Part of a small language model's weights: gated attention.
Each number is 128 + 32 x the weight over the matrix's rms, rounded and kept within 0 to 255. Layers, rows and columns count from 0. Numbers have three digits each.

# layer 5 MLP up, 4096x1024, rms 0.0719, rows 885-991, columns 64-127
120140115174057158099100122146114196177134117172164133136109076169121175161114137180076113101102169238079128057102129116192126139062090108143117072074129168192118177111117137165145073183189122
134119122122122125127125135128132132128131136135135131142134143128129142131127129121134126125121126126114124128114132133130132130136119122128136122129129121135116140126135129123132128127127142
168145167063118073066128119167071088150141153153126090140137151095102101139128087166162139105108061151169096113156116100155170159111131212138103103146140152138097141136153167105168120150131154
131164091132109131133146129105110137107095163111081158145146150148140116165121080107122140093111161137125076110125166135104114108137113139131123126155101161167187127117147136160130101169108137
122125130130129127125133125123129129123131132128120134129132124123134125133123128125132131134128124126128130130132136122128123136128134133129122126131122136126123118126130135125130120135127125
099102120142106158145134195098131167107139208197109088124129102168170138176107117116139052120139124156151104097117139119106126115089095159194132130114171139043136113154150122096084118133137123
102127158100145118062154121090089117003154117085192195204195115111157147176138114159170145163107156123118204133090088126068096143192146178131161106152093155123228116159200126108101100049090104
142166177162166079180172074171147110188072135125156113104099182149209101111126138182142078167177204166124142110117144182128108136028126147176162112120122191125142133151077096154199095122159144
140081122158132123199084132077072108141148119130106129166174065168165171146153198140174122127125158088185096093103111117080187147161061093103091152105007117201109122083083083074097189081159078
108084111126208221140109131152169163119092123128158070181117157120147079218158182140174108171116145145123176036064073185181155132103127182165050093153172120103069123071088050142133143202125154
178136154110112077121122199139098105111116177120105121102116167106110137105215104106087184167133059129133121125103153121117150100157141131076161227103131076157188148114079116076116169119166173
150161094103058133101129069077150107131218119113121117189187129173176101144155155191130192057118174161133154138187154169079121113057094133145168175154116131171180174146143085117075133137114089
198064117111082157112119130132139075114190158131133052145170124123099113051167134157211191122146144077119105075082126176135219156196127127080080073084084174191165116130103126133143113118077174
142092174128129123139108157038079094093114117107066120117118109133099146135174096133180054135144057086215160163097149153114120059195110172150103185110150153127128122097154092148103111118113167
147135104123151128130084066159140125143163159183144134097102099154091168125171130164087142168139125132117140166180122110097104140107055180123108136122132117140143095135117118107104131139117102
177144076086094105081139107095141107130102093101056106108142112085113175117069144084172143102084058083085116123090114166142138117099175150140068146155170121167137088157120098131122118158084120
124135188192180136093153086159146172176171163090077195146191142106103105145146125072152155150153115156133108145121142123114133107104116197199167123080164127085102013098063132160119181173102133
138130124130125133117132131126126135128132126136119133131136128136131134135126128130130131132142123132127121128124145124129132140130128121126122129132131124131128131140131136126124127129138131
157103116142096118130065126129157133126099125092134167123113119100128132052132149177166128189178146173150092099103105114059119135182176147057104061106132134061126099162083113149180105165103116
100105126158152115064125119170141080108108109107125175104043125102110186135077131120109135108088128104132123157084121069169074156186134166127151139085052171130145131124127188141077149151102208
095135167132122099142131124170183149102115135107163108109098118148118149181132113146147131165143103109128103172142131157167120168182151083083102117107140092126168180103143156143111147153128095
149111118122116111128118095156121174125103094156164125082187160123098135135105132176088116125114087112110132133091155135129090200133159081135144155145130108101152096076127104123147092146110133
107147131121081124096129137107111125160099087118091098139150151121143171108087152086154155163124121099099147109166087153104109127094104128136165147132146140143080119109125164126110117090056134
168153107059126049211169139151132084115188088096193097125212143149134135144119124167178084114144140167213179172171149179158153120085120088173167133155146138123175149151170086093107196182129125
189142171120103141156145088139109126082181096113140143127159082120118149157088151108136150120117053123156087139154128167164147138114100055081149170107110154126119156158092087108159120084129069
116165110123095117145123054163136079129064102090135108096121168109145088161118138119156208160151108138084156138063133165127145074150117162141150177114151163111120191114215091083161114114096125
127126144123122160120115150146091139125156107146144190108153104146079190120179084160122120091074101170130169123106100082161156131114113128120141152116156154093146116153163132110130158099084132
123182157169133089084214128186208093172138154149183055107184085135045115115109154131120076136190153088134160138162185115099104108177070186176180068140019150141144162059106131129122132153078144
135127138135124114118125115112129142132105132135118140142119126115123121142131129129117124140119116122111126117136120130134108115125157129102113140109123118127129136098130135095117133125133120
126133132125131121125128133132127126125128133127131131124130127128131128125120130124124127123131125128124126126126130123129124127127124129131128126126129126128127130131128126134124129126129126
136088167167190090128171145110117105079144159088123100144167118071136094135123178135141100137161111073111128156186089101084123178161099140131133118134099108179149113130117115133160131183101120
095182152136137127181113120127117104137110104092114151114101185161102130165088079124158133128087163117103114130100157139107141167086173137179120124119099100162080130105132134136099141140138111
126122126129130131126129131134121123125128125125125138129123132134125130128121127124119131122127125133129133135122124132130131129125125128116129125134131132134126131130131135127130129127123123
108017115168111175115114165162143121166107158142082121093163071250201119134179088142170123113129170084126080095145221165135137113159088063184112076113118120120157130043150221119107064128102113
103105134093098157121109110125100255018216182101087116088109098095188155168086166093163161085125055138161155136125097138144145064131118095047105074171126229171148105093155093129098165108114146
107112147082114154086103163068118140069167109139193079134157042116142114156100112115159125110114171120106170126150097150111178111130166142097159148147172157159116099137161144120081186134137108
083227111119088107136140202097111092036152052155190109137172104121185147144188161087104075180034123171122109199106128135168047125129191200110114078165094135126226139104064074123130115091134238
152100143122107117114124133125124132103147134126130141111138148125112118131129108135128133093101152119145110149155119159145150153147134103134116109107126125121119105138112114128146155131115116
127066114134163125177127125167148126153043119091135110126111158171123147079146154170189166099097102117124065107177153185020106111093188156112107120136164129116106111148107052160093153156115111
086151120171124120115106148126126135122151120115125083099162112151099137115090130078155131136132129151112166146062123082137159105171136122111141089103147173131122152138112134162092117148144124
155151192149111150136081147103147119138128085151177170143188138201079108150218154125144117187043165109114140103173203181131174123107119181122122061136162141113106166115175134110093095077079159
133132130129127125130124125126123125128126123127123130127123128124130127124137135123129130130127130128131125122137134133126129126124128122128130129126128123127126120124129130131124126134133130
178099055127177121082126175124125095108148197166115116106125170136094108123175130123150128012201114174084114079107161164128118157142173156156157067156069165108134111176130099145174129183094146
128090146093123087124124200174123079120113107075162122177196114148070206100065105174152128063160083128119123120122147142115149078185087087154101120079122188102185193077093056039159117042154100
138139143140132156164154148181145135151159096169073140157147147132128111178143174118103162093158092163166056149104117146115155142191151088155092124135095149174191191127111112065108123107181112
088075132079225150141129170109086110109084101148144174163083138102144191162191103131114177165206153137096126065153121144142126177181064175142121164049117095109103115107114105138128061063160154
128153042106170118100077170104177195101184198092205143104150035161141103107079179046097172035108177136141078120103093110128141119123063069139083140193088145089135133077102123122123128132074074
147093149086057191124155187074062148079167161138026180084118113143094069097157079124189161144208135207161103143132104132128124174070061180176168174090151055090209108116125133087104074113174113
145134099151112137187157154126184178121191113111101133115058155156123134109169138083062138065130077073196086138121094133075127079138115097130134152168124160101171098152148113122128153107109106
127089077164112152078147189106103123081135140141125132023163106114154176125150120090134128142104157138135118138141112099135228150154131188092095166159122085120124072159141068138109106134104129
162183093165145106238184130120134148131203151084138150145113138169130073194139160122079153168186137088151112107119124143120137148074136154080084114175157169180130118130102104185095076129142127
149147095121136127115163178113132135120098121168151146147174148170149120126129141137114139167164129111141099117081152113128122151125127153107132117116101156151108125122087101160135115124115097
117117103189127101165132155108179120101144113132166149115134118136120133126069081119112163138105082101134146109126136136100120154094106051110151085126115121110114115141093109128096144107143103
077088152157053107154102144085171148139181073133096188153086144147170095150078087144115191172173118207118159107158130204173157169165202192109154157187092094099172054132102097158211114186140085
108178135186100136193114174121159130175149140149100145063102046163133118141100106127180075122164137048172134178159104150153093076087156176070182059144139185124163125076111130111152161134105111
117120074194130095098161190150156106133088097126164170140144102178164059111145154129160134085081088078132116147095193183088098099130169152107127118122102105116116087124121132131188133032086115
102130104134117129139161109132129124123107135156109137135162127132129135148134138117148141119123135130134106132144139130141141113125128130130144143120128113122116124110130133118117129097131102
066153128164132119142084123136092112144139137086133145135145131174137161142138138124118142151106180110103114149133136120182156138102126130097117097144154128107099137118124147107120108134108126
089152151103059137084105138131129108159103099136115158154082126064157190139168128080134116122116059077185165105199123170086088079097095075147034127141163117105154126042181133147171092153112170
138127131125127134125126133129138134133119120130122140130128125133124129141128126126128129125130126138122130123127134127126126124123131126135128129130125138130124125124114120114127134134127125
112085104138103134102123139167185083124071093116191144169120095171133119157101128149131143100100203150051106090153189035085144103167161172112091072083156156081141045174066067131085113130120125
120137137130165116134089139113179049060115185180110193150111066108125105141135091111165130110123154138132129159104124080116114163110162152077105171160116086115170122125141132045140122142144114
158113123095091151077174023128161066125125105057127173162108089113140086166018150124107098133090111115153140110101081115142175127047142089141165100071208201148055145194149131080155134088138109
135120131151121120115117122132126143133092129101141119119138134103148130107133107114149150132131149146140114139129125151136141122090137138110124107127119107112124113133160148132125149127133122
130127122125126133128123131129131130123122122124126128128128130128129126127131129129128129130125122126125131126128126131124130133135125133130125131125127127126128127122127128124126132125127128
157125152131085165135113092122147162110152130175110132140178067140121145110151091101116105119113113126123134134112120101139149154154139110119084113134108143118144174158104135122151146137105082
059135119168171091067134125158148033167100176104077129096054096180188181100204084111171118132128191104188082086152080161147098147104160108166131079188184074138123161124146059111062116106145142
161129111117142095138130133115141154140113138125133131134121124095110117153112133124091125130129164114131168103137139159124111132119133153123169125122116144174127108123119118143161125140119148
068151110179150080126083112219164141200141042091156105215095223160116144180158067128113109125129108153116138207099103078160129131133092163092189117100105091147058147157198074087142124116162086
135103126159121137091143140165108101137092136140192140105181127138100152104170145096144127137110157132106105121110146160116194152130120148123140111091133102145119116099161103097062131102131136
138098196123064124134103127121176109118138091058117109126142163160163109194110125078158181127180135022172096095109117130104152087147154093109091135048180157140171113153157118047142151089122077
126094140131122078135081164126204136071144091096172092124119167111157116163111111184052103172172139133162129059076198180098114118170116096123137127144090212147180124105126165156166150166085153
131115125119138124119121132135132139130131123137148119128114135115110125122124133134121126141136129131124136120137131125136126139143113136128124112149116116133135123135114129124123130122114125
122129167150098108140148180112165133141121125145113141174149110113124111132120184118097105168111110120122095137118093092104136149117147135132108111128105132123112151151148138123146144172129146
135120119138124138142142121106152108113134126109111118130134122135111138115111159131148109120123134132113123154129115134128121108117132119130120112122137154116114122139134123171119144133115143
111158122100076122136108082181139155071054090173104135120099090145130116106128121137099146185170059109133171124145126138122164109152160122062155077149068103153122232149083131187127110110094098
123117136121119128117135132124136111132116127119128127120132128128141143121122135136128118121141128134134135116146138139139131123123132121139131139125127145122129142128115119134127131120123110
147091103155163108126105165069108162117135074123166116080184185126177105145125116091095124150113141153165175091162109112116111163121137128147079145174193127117147156118163150085090082152095148
093115071130084103123150125114081141078112119091074168188135213152159091090091117091152093082131157117129072160120175126049127130115148172114153141066088145116113185141149139147121108086124121
137159131163125123180180103186064116161085186078127148174097187179160162048090160139190121111125114076112166096160210062173118144146092152107167134115113097159118165106115120150117115116103072
061085131150134114142123113106169140178136157133160093137119101088113177148127135141114107154165148138145152146118134139115139125178155084125138107116095133151094145140062130122162127114152126
080154083102096061103107084116091179177128124121140116159099136239146104127166059112110168190045152090132108140149137104154149152145123096118157088142142153047145078073160103150154126057100146
144104131127147141160103167098111119149154104148119115176153132107139124082135168043110192124151119168136128155146138113126217113177131146203100131104116114081134163112089119074063092142119164
150208145068112152229086115144178112138090185172141102108099171181099160162124120071099100069155156177116168110143160153097177130097140097121151130143147091123101125099118090135176128107074061
121141115153148101105133109151122122147101111122161146142101158133095125123096152120144087133124102131122161129097136078148114114115092121163124105119149131123124099132117157122166136113110100
172096116153157108133130127120165167130122128173180138146103129129078141103106145118120116111113153147137147112162110098112166083147151165125117136175145091118119058138111094141120168103132109
179173151096187093075140162177125111137125092174098143136160174139134132146146144126133104151099089127100122185183082167130166146169171131092085050098206135066133174147123130134139173093090130
109124136161102105171118140118078130125178155180164138135149141131142113184149146110111156171095145124090106127186020134117133098088149139182176097146113141126153169075048120106155033138089057
114120193121093084146084122137099151204148102124110095093140023177151145143095146049118184104137188099162104086087152091192229070104161158113107131147183110163163205178126092088085129172117148
114139122121146156157174060168158165081089157075124187173154117147072172082130077103173127150057170142084133089137148160096074116053119186138128126128111102156198152117097150122136140079108155
173038098153225189148085154101112077117181132167113076155180090159092191171107126164153167143058106097091158166132102185194111144117027084167130160192155162035132112173153164134097077132199111
057157138146066126144134085186079106079125136148158128148101109152105163135106083077155167160116116131079125083077164170153153117126123076160144135121205119151106089071136161098148129119094112
204162095147068163113125128127198192104158106097092131143139153112147143129159078154134207147097111127172189220053091046128088180137105072099146152212132143156116135169149144104047128062082150
159145087057143192071155152162136129152136113120026073164159128138180162157116109142061170152159166094155182102108109153123201075098141086092196148129116151083137141127181167051078078158028032
134129132138101129125136140131131141131129120111128126136119132130136112133116115135138114132152140122130121115136134146128137138140125136119107124141136133131141118131121130145131123114133128
109179158102176105176068093166077092147147083165113145218140135075107140139122106141157130155112134101150086084063165134071113178093148162135099141091178152131120187139115104125120103076131151
131127133129132120124130125131126127134128127129124127130120124126124129122125133126131129131127128127128127127130132128123128132127133131132137125127125122128124125128125132131136128125127133
190096104114114107141140116149176147178119060067139162098141100222155106121213133209130103166105124096143030129106169112161153072130067107163112110119148112145139133140091133173105082169126084
071123200099133078077088130089174043085151064132145106056104062100156149166152172149136163082164150155126093081078152147112087147144159116066138170187120102131165115040191086146129123136086178
119109153198162135127153094151122116106079110087162155126169107103156105149135098114124142119181066089188087105142113159182147111110064155162090109091086153120117083112126168122105087121100134
131117155101139137188118108173181140098091084120115103098109135138191069079105051136162168124133148089161124146069193116059072053154144160099160066090091138164158088089099145087117123127066068
130127133127126125123132131129132128128128127130126127134127129131123127128127126129128129121129129127123128128134130126130120126125131128125127130133127130131127126130131128129129130125131128
203100095166153148169143030189080108107040124120216161094069174101158170144122207155000058007184224155092131114075185139105117136086191078116215180110162116114163127169101127051150146184108093
136139115124138178132135117130108090121150116130132156115123092099091096156083152100129095094102125143132142135113086169170108123093111133163147124132122118132154138099076146162091155082167114
139128121129130125133119133136120121134121127131141125118124125114126136122130128120138145126133120136125124136124125118121131134133134120126133131122124129150140130131123138127129131134116136
134127123128126125118129124129123124126135130127129128131127124119135139123144132131137132127127130123132132129131134127122133122136126130133134130126129135121134112121127127124125120118120128
167194157078137115135148107113165133177157157108183105097126148072151096197085113126108133118042057076113106147103139142125130148127105183085150121159134175125106143056130061134143089129117100
# layer 5 MLP down (transposed), 4096x1024, rms 0.0723, rows 885-991, columns 64-127
188189147151131137153113110134096125088135091125168167135090141158136149146145145137139189084136185162148114174173196105175169142053110134145129172159148124120125118146135188126128101086152211
143126127134130115126121129120129122122128132124125123133124133134116129135125136122129126133142127137132127123135123116123131137117116124130124124129126135129138128125129134128139124128123132
053149079112048184168131101098076100126178128166164162136141098109066133086133131060043118184168185100148134149180159106213213186129064131133051139158149096135140171115110146065189131236139125
118043180083093194106118134138095106169151143072146108112137139144143100142116180141122179131141155114145132142114153150133107140176131103153128118131128149123154147166182114101091174108116097
123127129129132130127131126127133123124132129129135135125131132129130122139132133131121122126131127121133128127131134134132133133128123128134133132120128130124122132121127126138127130126128128
175166148121162136108151116096112140120107185085139078111130147124123123097183161116089145082194125100177092125149087104090215077104052163155067146109137141185118132154101151049119126080103129
170143137138154098134124130147127187138161167104103099146132108146158113138197150162180087112086213104117118176152056081182077125194109114152048122125150179103159069094110107121071160067086149
161089131141099105088106139099062186160067130153126106108092140130159065191152171159148111072175167076129087175116148095064110092133139094109120149126073154137174133088120068136165153086125108
189142151161181201116112071176083124112098122085110136080117103177155103135151127089150103144103129118113164092145128091157126141094120158117129142227118070130120131158124113108128127171158160
137063153096105175180068135120160076088182104099127154182181122121092169071134076128081212126224102032200116109168186166207136170067104115124070173127134124158078105176100127166075151114183121
137201135135115165069137082093129073134119148133146204087132152149173114097084171191174115108181145080120117152112084163124088091170124142174130170118139180136088115143165116171146170114163133
117173074188118090119150167121185115128132164122099131108102129150109125110157098114138082108079116156132177091085184172129095145134099166089140075105128115118137081138065172090145155166125117
139154121088170072122093187121166104182126155162094106144076076104167182187105100114184025105061076083185149125093106129165125148127132198115139175087079107176162059166148140116143188156198067
156014179131159190087139224174124122182051145111099129137042180092103083104140125096112126106166143129096094130137122117214157126156155142072132155146115189171148069079087130148083116162068104
115101093117138148160095163073144055162104148115149071131113086110147118132152077139153139121084108103151139154168137108138081142128118112138157129122128144164128167123123098138140150128151144
102156148061127158026105084155209123118177111088071115189169062186117137179173150072077199112068221115145117137044076134136034151215146168171166143117071108205147164035106114132173189080097167
122124101109184135184148209054117143082115197129203167119084071096111148060110081144123140117124165121113063081129174098151157147204124029176143062131135128108117135166147135160157143079134091
137126134136130135122122135130124118124129117129125122131122117127136134126131120134131137129124134131126119130122128129129118140124132124132121127120121131130129137126127132120120124121124126
182123154122147105087157130142110082124121143130133106095100134187170130108123164101123160139163129121196145107151069125095187150127123099206143152161171050092137102169148104134084117126110122
136111087111088140190120141099171115086096102139138206079076135143147117151104155109116119115121097124177081074123090204038127114139149173128084115188077172137120118105147139220131126154196144
134164163115135134151094170150126088145112126148203106090099141161135109165142068192108162126176124142099170144142117087201131087200162170132128082049127120105172102129113116136121114140096124
099071133131153132117172065115116147113098147155169094116103145128157121093094129153139103099129124113122112101158115132082141136177146117134126165131134163140134172112105106151105105128106135
124087157114126124191221094096109070139141184162139116113146123195148097166113058131140049147173145109156175091129122139154113143176149143166109174059137072136079122146135150087165120141118134
160087104093129106114141106168108145114105145161043127128137128139099159133145165150085091158160101102168052132093121064133121083113133149228125134134178095148123147143148144092068105163085180
186174131106100145103149060163107109139153159150121140150129104107104157139120132169131111174060178150109108126083143067133097146159210152122108145111149125076107077112155135151199152051127117
095117168143129069087101130131124049164158132162093115107125090143139164134113188167120151078074109184098105119101140135156117092149116183158095159079101146124177136142125074096129111138087159
111150113118146177108117153099130159125114155158085147095121088153115071082156144138136113028082140152096109124073099104192203134079098108145123099140089133091127146129085131145178163116057031
088124060115116186173105113065093116141068135152143132198114112096106169103066179051072132137121098146132134118094097173176118121184092074027161145119141125149017160092136201165064097195162112
137140126122117153112143146128137116143136085123155124126142129140146131137134147138131124117130130137104109115131132133128131134106120136144137122153134126113114132144131120131139115138110099
133132130126132128126128122130125126127127131124125125131129126125123124126127126124129131127126126126133125130127130129131129132130131134130127128129127128122127130131132127127130129131127130
143123075202136090145129123095154138134120083119128074123147183141089125101094147163136129105149162131117109109132096104089094167131008079091182084106086164179126127093190208110122109082193063
129125109100113133102102111095147161122136116105134150134123120117112157138139089152112179123173124138140132155129136137086124087109161114199126111139105178145191134109124096102164128112119197
136130121122130133121121125131121119125137132125126123137126126125133131128126133125126129125130128132126136134120138123122131122134120135124126130133127128124130128123135127125124128120127128
166078074084159178120193129118171139182168102089111091135120086150109129177153139119113132194103188140000140157127149160106088162146116049060148071116107040137130182071087124107163086172102149
096084142147130060164111144199168205132095186153078198122127173128170157132096125175175152130106031069098129042166085085131143104107152168130103176127086211110114107154064098147119140165142128
087134044135135090110180119121131127169137124154077081148188120095150104165134150159137125101192106144173209201127082102154168194075115117135046094168140077135137144125171082087187180140154181
172130232215117184166026163079140069101196166146104119196162071100209152183151093152182138185078142122182096091108205157108135200127094160192148049124172126131177141153133055190072090114099110
129137124098144143162144123136122138138144120137100127158103149110120143142131104139138114124138132119117114149149108120130139134105130099124119135119150144145118127128139136122105135142115115
064150079083140114146147091042154060096176126128160168098180125093080121052155127192138095111179137150161173109108079133128106060106187113118127111082166125153124087074145024150108124158121075
127179149124081146091128112125143089127119150108123123127137173074185067111147121115150156112143140140119066128119143095119133116162121157108153162100104123136153124126155105118114164117116144
151191079046131120117117121137106036085100130161138081126191076147161166140154177137157182151130116102149176080086175220134169094141155102167120131191136139181124086110121134063140042113158099
125129128130130129131128131132131131128131126132129126134124128137125127127129121130126126130130122128129130128129127123131130129128136124131126128131130124126130130124126125129131133129126129
161112130159068132131142102123149146112154109087127137158104134138139159131121150190132074127146180147104070120120098079106155102087138081128100191079066093112154123183130060136208156125152132
104094116081140171119039103131059130114116128086147099208090106139115123190152164053107107166097133163142056081109110178170144120146104149212091157144082073127178173068227142144073176156067065
142205118099072161107107151148151117126165122117163146163151180119123144139133191117193068120178160117155099078100151115102082147085163105164147205097095179101113151149118118121153091148100158
132075150047054141156096122191124151076173168078110176075178148097054089085071123135109155162158119112015131086172054093110101074136147010107165140077069244159105070099065096089126115088138140
111147189234119137197122113173059101111086066147152124124183085212079143151103105104135117191138092110110160139129113192050182104146082107104150066160147146184113117160148109147114164104147178
120109110124100130085105178161218183086168065038163104158102136125058172144140108116164175200164207069120133111173170171212136136124141146114116144160145094090167132134103110116173190134099125
170091175137062121082102101114190104100114193155106085118109075123116171047184067175170125182137115173063129133114082099216122161119128143189088065151108128132118098122137102153109120144136179
096145139150057144145130139168065136131184116168096116105180118182088108177165083078151107091119108059188135183105119132183085158099155185096128108075140069154085131187082137111147140090099155
105097074105097069191245073131107105139124169128179179092121132133173106083154097167175111169115117173130102095095128156073091131071141124090129144091155109158165084143097167116120087152155136
133134092126124120150147165156097129096108149121152124135122141103144137115117150036086101150114108132164131125107176139177115113116095089113116124085141136134132154114190133144156145117118161
168136112121157123113084102108094109106125129136140095160106137088134130136117133121083100143173104188084164154125105166104127177144181142113118109096181159174172154119074127120165091090101120
161129196176084015138133149119141197173071069111086100162144099178167112152185150131212136116077131120059102156213100209168122176103178173156164113177153142104107106094129115070078115185185171
101150133158110119111105157114163072136141150145110116144056087094118093108129137095128131108150096040151115176083207114184157177137157148193144142115116143100117106158139098159088144206134100
116099112105117165046125145119100137160142150135110123152127111118092085179097113119155118211154130124073146122078100129142136070168131128110124148113135156177113199139133165133117107087069116
126131126132130127117131130147141110114109132133141120139131142127139117116117138118118113114123116132105131126120128126114132144152128136141113135116113124113114125130145128131123100125106132
118157163148177151119069099171110135115131109084141089148128102169137123134131091108154112112116179137121126152120118122139105119094113156128117113114107182122131177146120142137152144085078173
124078162150145148151133077076089135130113081167176114119113096134090104122126102157118149087143094116127194101071078131163173093083169164157154067079129099107165157157161163182150189119175075
128128130128135126129115126128126131127134131131123118133129117125134126132125127136130136118130128123139128118133128130131128127128133138131125137131127134118134123120121137129130134121139128
129114111116080131202105212086071115011117138141103120146078034134119086154120118049165138141073112172194110073142141109182149161132175179140111093180121123049106098174108075183166125063124179
132088103140114162113209147095070097118082120117105148141120141085159148177144094141098168155068091136096068116140144142128131138123161129108126036092120161081126158149091110130123158134178164
095127128129168203155075101151157195182150088107186100147130149163125130117075143148063148145140063193095185140143178042126175185124080164117111081111159119142103171162200086127027132168125064
144132132124126149120122104123135143104114113160125127129117146141131118122131125120168131102124120134122111126127092145117150122107121129124152105113130115156148134141117111123122133115123140
125130129126130125130129130129128128128129129131130125129131130125132133124132125127130128128129125127124130126126127131129128126129129126127129127128130131126128124127128127127131130129128129
111129121179095147162086071129176106121119118135169123090076088140115147091132098130082093098113137140071121148143138129141139138102127098092110137079130084143152112112153092133110142151123111
162096073150138108173068060189149074129076100069119123167089157166146090134237128159139142105076145116025114106068125137114171083106091123101138125168176072102115192137116130050115159182066140
109128143143102121145137129152117130101152139098142114140156112146145115120092124128163105110122108104088125116064117106129144109166136138153146143107106135104149145126114112120107116105138094
141095179142204145156133183060132111144075147120078138170137158139123102158114139147044142129175164067135151063106088100108175167070107068148120206103133141102112079133155119155073051163169073
123123136170138151136137108113141128151151121145093121096136150132150122119110120117172138153129162131123104141132118141146109118098133139115088171106123136130144129100133153153143137098047131
121136169139161103119167092165212180144139130166132117189090146115137144083136142087149150093143192137168152149069183120141143160151113103119100148192135115117149136141149161125216172116125153
183111128177148190147082081125091107090162163140160094166147187111122199115130205209186119094160100150152036157098152137123122184122121093130210115132098108152059241124132117206128216027168147
127125112117128135135133125129119113141135129131116124122134128126132130135122138120138122116126129129139131133125130128126118129118128130136126141136127123121134124133141130132129119127135104
105124190118154124109132148138161090089165119136154107169127092122150096182062136133133128127106126161125106081139126101117115155095125111151129120132146140116159132125108103094139114104120100
126105130120122118121129116140105123118130122124117135108113127162121145129137121128145123126131129126135110134139119109095139124130120137134121144136114152112147132139148120140135129135104129
059207092087122053126126081075132137122126152122122170136103157109106107118041118143141148063150075126114129123133110160107114157121100079119068127132115053089122128154160172168116106099187142
134127129137133128117111136126126127124127133138122130124138117132129129122128119124124127141126125131133121124115134131134132127133120126118138130116117126127137124125132118131142112117133139
091128165077138153121126166178122193124073054129164149134105102090138140159117148140086126122091114142099132118097102068139134147156154118138141141136117121127118097086108126126154148142134103
124167119134081111104170165119134165144158159088145124157159148121187072097089123117093139199129161056126204173149068160091125092147108167160175138077071151138117098156127102181099222136131119
175121156087184161144153105141116133122133126087147155133166121130114151117151133102125172084121140143123127137074078092070102104097131108113175172177101124057148090116169182104095138109152203
137129107116106104132034131147087137125128111110128158081147131165176089136129132125119133100125098189120129129122089115118164076116106093147131100138137170119068128122159141142112060146108123
138147170072162090065143139168142127140129113086163184056155156209167162121155138086184135098153070137115091130166098046137099145101108174124149148233096144108131083063124152153168138089111129
155117131122128145121155099128088103228078173132151166104124167066080119129097143079105171152183106149140130179137139082061137141087131105123155178158137137121121102179097098100147148131175141
146096120150118140054165091076135091081126173151170123116126094072134138113104100118140110141061110035161111110108085147052124090053086130147147110204093094144139209104136108140092162156118144
145112118142151137112078164113126149192169137161089095127126119088104102116103162094143138131090163154140130150153100142126099141133087133134102111141143153146114135142111138127091112106075119
127138111153151133093117174153151096082128086152163141101119152103147142067124111103110170118128162153123128149128134128119128122078159114156138105157135143106156094131126070137121108124130109
123107059137204105159091164132166169170124167115114098112066083128169193132130068113137123099096105077232139094047099084114121155115069180099101156129114155142095068157110078124141135106156081
094137119095170126062181133137172109122144137100162111180114064205130110128112115135179168130182181106114106121129111119134091207113149156110169161127191142098187182144110067089141131157160087
144098155161154109089141138153173149131115139150135157126069192149089071101101141166189141142103117169111190159131150098168098129147114142164132141071141111058130144147107126160123143110092144
159051162104115098140175174156131074126149152156147117120215103183115117077106109119121127169144123227092133121109104120044084144153154240122077184129118092142189161151090145134149165081132096
152109165082161161101087128072092175104145081114096150041156127142112201127092129155051133167178112136090096140115133212078069138144129141138206079107194112127159049121104111170093127123101168
146168134138113114178113090167105122125092141200089155147109102087099097155137112200073118207094135144150106220130131126095117124195094166142125077171116085151055110133131119115129173106123160
175128118107021159074137124119199129119100128149053106147192162179151132163129165172052070137191162088119146067151140111161164075136114103106093071041159134142100065108088095125147140095118137
142126129154212113192147131139063134060066109123167110159083149125132102189149129143238122137215148130122127192090136112130149122093178153092099151104149096145162099096140073096168180113096088
136142120125142112108117134128124109118134118130138138137132130128144128132135132141144125122129127136163146113142123143126123131140134122120130156094118124131151124113128124136123109111129129
099161145203191138149142113091133107158090115110115048115120121162120162102080104134149198148121170125110141087103033151126119073068126117182102211099185089128113123170221158136104117177131141
130132123123129127128133128128128129124126128128126130126125128129129127129130131120129128131127126125126127129128129130127127130131130127129130131129126128122124130124129129125129130126125128
166159085078066082103166095164113161184139043111073141101146153131049066095071164131122170141126123091114147167171128097185129054070157125111148094092055149143142049111158125216127131103146052
199192059126096112102197113082189167143137106187167071133121049143106054075122057106132146095157160116140111025172153072127148090176158058119095129126101125215152131171118157203157151128119161
110189083067156138088194084069066092146095098102067105103126135147113178152082125178160121100105105152046234153149092171177074161172136132203103133170141103187109148128135139131089167139191141
105184062127144126094101171118127153086108073057134111089064172096123111198103195135115150097165182106058122160131113158056141135112071132099168094148105175173081148103159198112043121118143130
126132130128128126130125129127129128130124125128129128126130126128127126126129129130127129128126130130129127128127127127128129127130128125127123125128130130129128126128127127129131130125127128
127168151196140185185076048142068143167147098192097163103195139097138212111082202143070102099145185000088225103156119132197170184146048155161202142107149195037113161052201090069188162195134158
133097116147124160158125162129157091130145119148177123109178121133160142140165108118120141103125107114084149124168120086109141168098171106171069169129159084117123146124102138122102140141138114
129123134120131110125125125118135123133124143119128137129132133143129126138123133132126118123126140112129121131136120124134135133129126127138140126137127110140128123123128113122127140121143119
131141125126122132129130129125122122122135126134129129123133136124130128132135125138125123125138133133129122128130123131121120135135125133128140127130125133129125130130130122124131123125128124
144154122048047157175127106071008193024178173127184073119107083153119126090092160181081167203139043115120149083158157135185116069117132032103176154046048172050173171137136129124073116085131006